{"num_key_value_heads": 2, "intermediate_size": 512, "rope_theta": 1020.0, "parallel_block": false, "extras": ["local attention windows", "normalized values"], "init_std_qkv": 0.0625, "init_std_down": 0.0, "optimizer": "adamw", "learning_rate": 0.00431, "weight_decay": 0.035, "warmup_steps": 507, "decay_fraction": 1.0, "decay_shape": "linear", "batch_tokens": [16384, 32768], "doc_mask": true}
Each number is 500 + 40 x the weight over its row's rms, rounded and kept within 0 to 999. Layers, rows and columns count from 0. Numbers have three digits each. The size before them is the row's rms in percent of the matrix's.

# layer 6 MLP down (transposed), 512x64, rms 0.173, rows 432-453, columns 0-63
090:541498548455434436489466556489494466488422479502499513528548501442466475559507542494487452543527522511520502470485525442506484463459471470431451432546523546554572534507527502443497479471381500
074:563551550511541511483447510488529533416514520549475556451488450507499540451493499492492556573521499538474552514516462562504502548491434495486476518468481477482451420469497488417567486406534456
101:429556555482480544462527466495459548487495469519535488410490467508473520444453497541536489517465537499504590448547565530518571499461498472521442526459501512499461490556561544562546460574529511
121:476518464550522446457470559485509483519540450471502464533522485486578573524537507493465490519526505452499429465477433508517507503398493478590518610478515544496452506498506471527552425545475514
112:515549556673453507431521498463450476508502517509477517467440469501538519520580485483498501506522489517531507487472502550508449582496520512519406493510480508494491497448538562455542500526469486
109:442532483539492539525517462503509480507514435445449497509532531479540629500530534513418540519494565493478491490554480530552497488545422481541555537525527511511487424553503470566481497464436454
081:473497463541572503494457495427542493533465438514468509499442472533539505514506457482553581442479515449515495415536522522476496491545525547525486543481613532476457508474474518520505487471473385
080:526482495440448472537467471476470498551475498478424497441547492490613515521537512485503391509517498479515453458456483514516482441559492469448490563559553522569526444515457513446504530485491451
096:446507598449476517527451444499499541429443552493498447545502471440482474447437494588517498461501555476486505487473447489553432527538526509563466501436464479535505559530505517509537453463487474
091:506587489494498484511513439497470568561500460518488514483508563529490453531515442479488515482466534520503465491552504490475496489439522510532440465485642499508531462503599526568510509546566441
083:476453464417548507508458511529499471430471518537503497540536528506517557515440528477480447476521539505411483567508462503562545459573517537500493591495562499487492472486472540466459392483497515
090:565562457487539526491487582476480473465463540514466457486492535457537551493452469489463511498490500535462534433470570438515465452535517436468426479512482466495591498468486444505545538492408471
096:521521553578525540442475436496520505486445553554460480540500499493474566549512490506397519453531518496489533471556435492503501497539542427515458429491532481442490469458439510447523469475483426
117:524528476446547473504506555473502543524500500430482503555522491525373551521466510507514522514530490568513537514443495525491529551481526538528480621460521537522441520519521467595492476456505443
103:499517485621454460558455471466483492526517515508537593509503492458442551554491535429479503489493519553497540496460433471496507460521474514556512523525560492512478441501537447519414523424462502
104:460552517534494471454480525528567517499521497463516461564478543444560436455519425538502503460442488495470555471469520485522447504491552495579462514484522470608483474504559488544474484594473470
123:455461505550493508535544528502514498517527559500473461539491449527553394508557526429522491526540494522499483562496503514492453529426473571451494392452522477469421471517560489474474449475517525
105:432503547497534490467462501455510522544547497494494511530509547509504523524556526485478480420471446470508494533477495411511528452493570482563465503592500522561439546472543470455486497378496543
082:550429438577529548458451594511481529524514532498545487546478515553513471534481518541510466499499476540481501499493509535509509482455407459491482489567464408532491424496585560496485486531506539
120:515496540518402554468497510478543561514540499480503440592552499482446472492436480490569481513502517543474513513451506474481513478546503495503451507536464523442503487597460423518420456429517491
099:518521547553488578484447486486548552494474548566589427473510507466515525503467465478489471434555472480535519463538454474502433559476505519450477511487402469431551514503498524526544513568485488
073:527497463525515489507483468544565472538516496515504515539545529554473498520466560485495463498498490482472521556459573483488456516537523471634580437523523512592504485484447453569566550523467489
# layer 6 MLP up, 512x64, rms 0.209, rows 433-453, columns 0-63
094:424462440519528494469563482532430550526498495460454509492454545425527483499542438497456474411436546397454486503469468509530463464497491583556553512471510507470499471483490482498542458502517507
109:507498470536491438500491504497509491524518508522548520484500444425424485500509441467503477501523517442485567560491559482459494570411510476494628405480487453447540503494480508438496451487514516
113:476511447507455495513509539475487496482468547493486542502469505424481476477525488437538574538538527508495495550506555499521433440395543520531563486521520479516504407385484516471573468486496536
107:468443402521429444530544583512447500519457527528493526470453521508546536502552488496523483408488522470485511521557499488424548543499489513545512478463430529505479474455527472504478452583496560
100:532462506596524506488489551480528463494516517507531543514431513469529485516594497476545526565546456416531472480500474439454556530511464539551552513442537493447499413500455466461532515521555524
074:563494555474420496504528496620465526446562552469529484525549530488465531474478493540464459552526488572492558549491508469537537493477470471494531464480469455497499497509501470520473531504538629
085:494437535502494461478537547509444529429539452515573517492435473522422487511509461519514526486510531520471539518501468481508515527398480523555463520380516547457444502451545468504516500523498583
106:511519429516531446535555516445442415520549453420494469483474498566502522528521463445526504435465450561523465525479468498416535519441521511527526490541495496509515449460403504475457500490533534
103:499427444492450417510561522529539500435501532468590469522494432504525526487497440526507447470462496455533488579491504459457430560505495556489525456514525519510477500483473474457494463548428568
084:481528549498477458516576478530521506520514474446497522433422453478518466489542522549495563497508443492550493462503445491449426548402467452502478462482517513514492512497487442518563544568577445
096:513473506495518452544616486615524516539498585436486522524524477468527483524550447497467510453513464512522527539473509551481535507482523502560526418439457476482545451459431523450512481497509480
096:493506452522528482531543520452434460527490425528536496512479523571555549506573527461598491502502487475563534527488562457473539539505489569495521524519461551528474464532429508446496481582481560
115:496468453497523486575504464514423458506561555485490441470491533502460404543552437502462495520485460471468494578523530477469538503438497503476511368492493502533525493492405494477524526498503530
098:444486510574565506460519504490469543459458521475572537467431540483475485466524480443516583543541540446521493513506446459511525453521510561600533519463488528469435443487465493483488465578509497
112:357478443533497462499501581528512546404484583498450506492521522493486503500545523453549449490469509484559511501553501462470537569528474527485527486507527453475481475477503472512583543507484532
107:467501465485494480486537543428574518454490520522529471472519487469448443514552486460541549478494526465380519618535533479516451496458435499477540512521519450474447471457518465479508498445505442
111:427497513534508522454492529464468493473517506482499509510485532480468460529545488447465456493420398460492535536512579425464435577500517529499507458500441450499487461441467504433525424506491564
092:469571506562472446525543491552446433485506492489515419465474445498478521432510492452482545474520505444575493464479440498493562555464502555547543530480520467419461497477442458503496520447555513
110:538459445525473414489547487524508417447505585526546454439430461437480467545564462530460502528473476459495515523554477523472522577426490482493545470507447521454507519485463542485511449512490511
109:475518535496496439511481511512487513405477582420535468498495472495538499472524499397507535483528581491558521462478509485449519489481441586488542514495534461484502488473482485431501508574590544
078:434540515478505510477522498494468534475417538441468497493468489493496528498520444526530514477438513494460552482515472508486570518474448548402484514441501584445445493503568501444430473538539417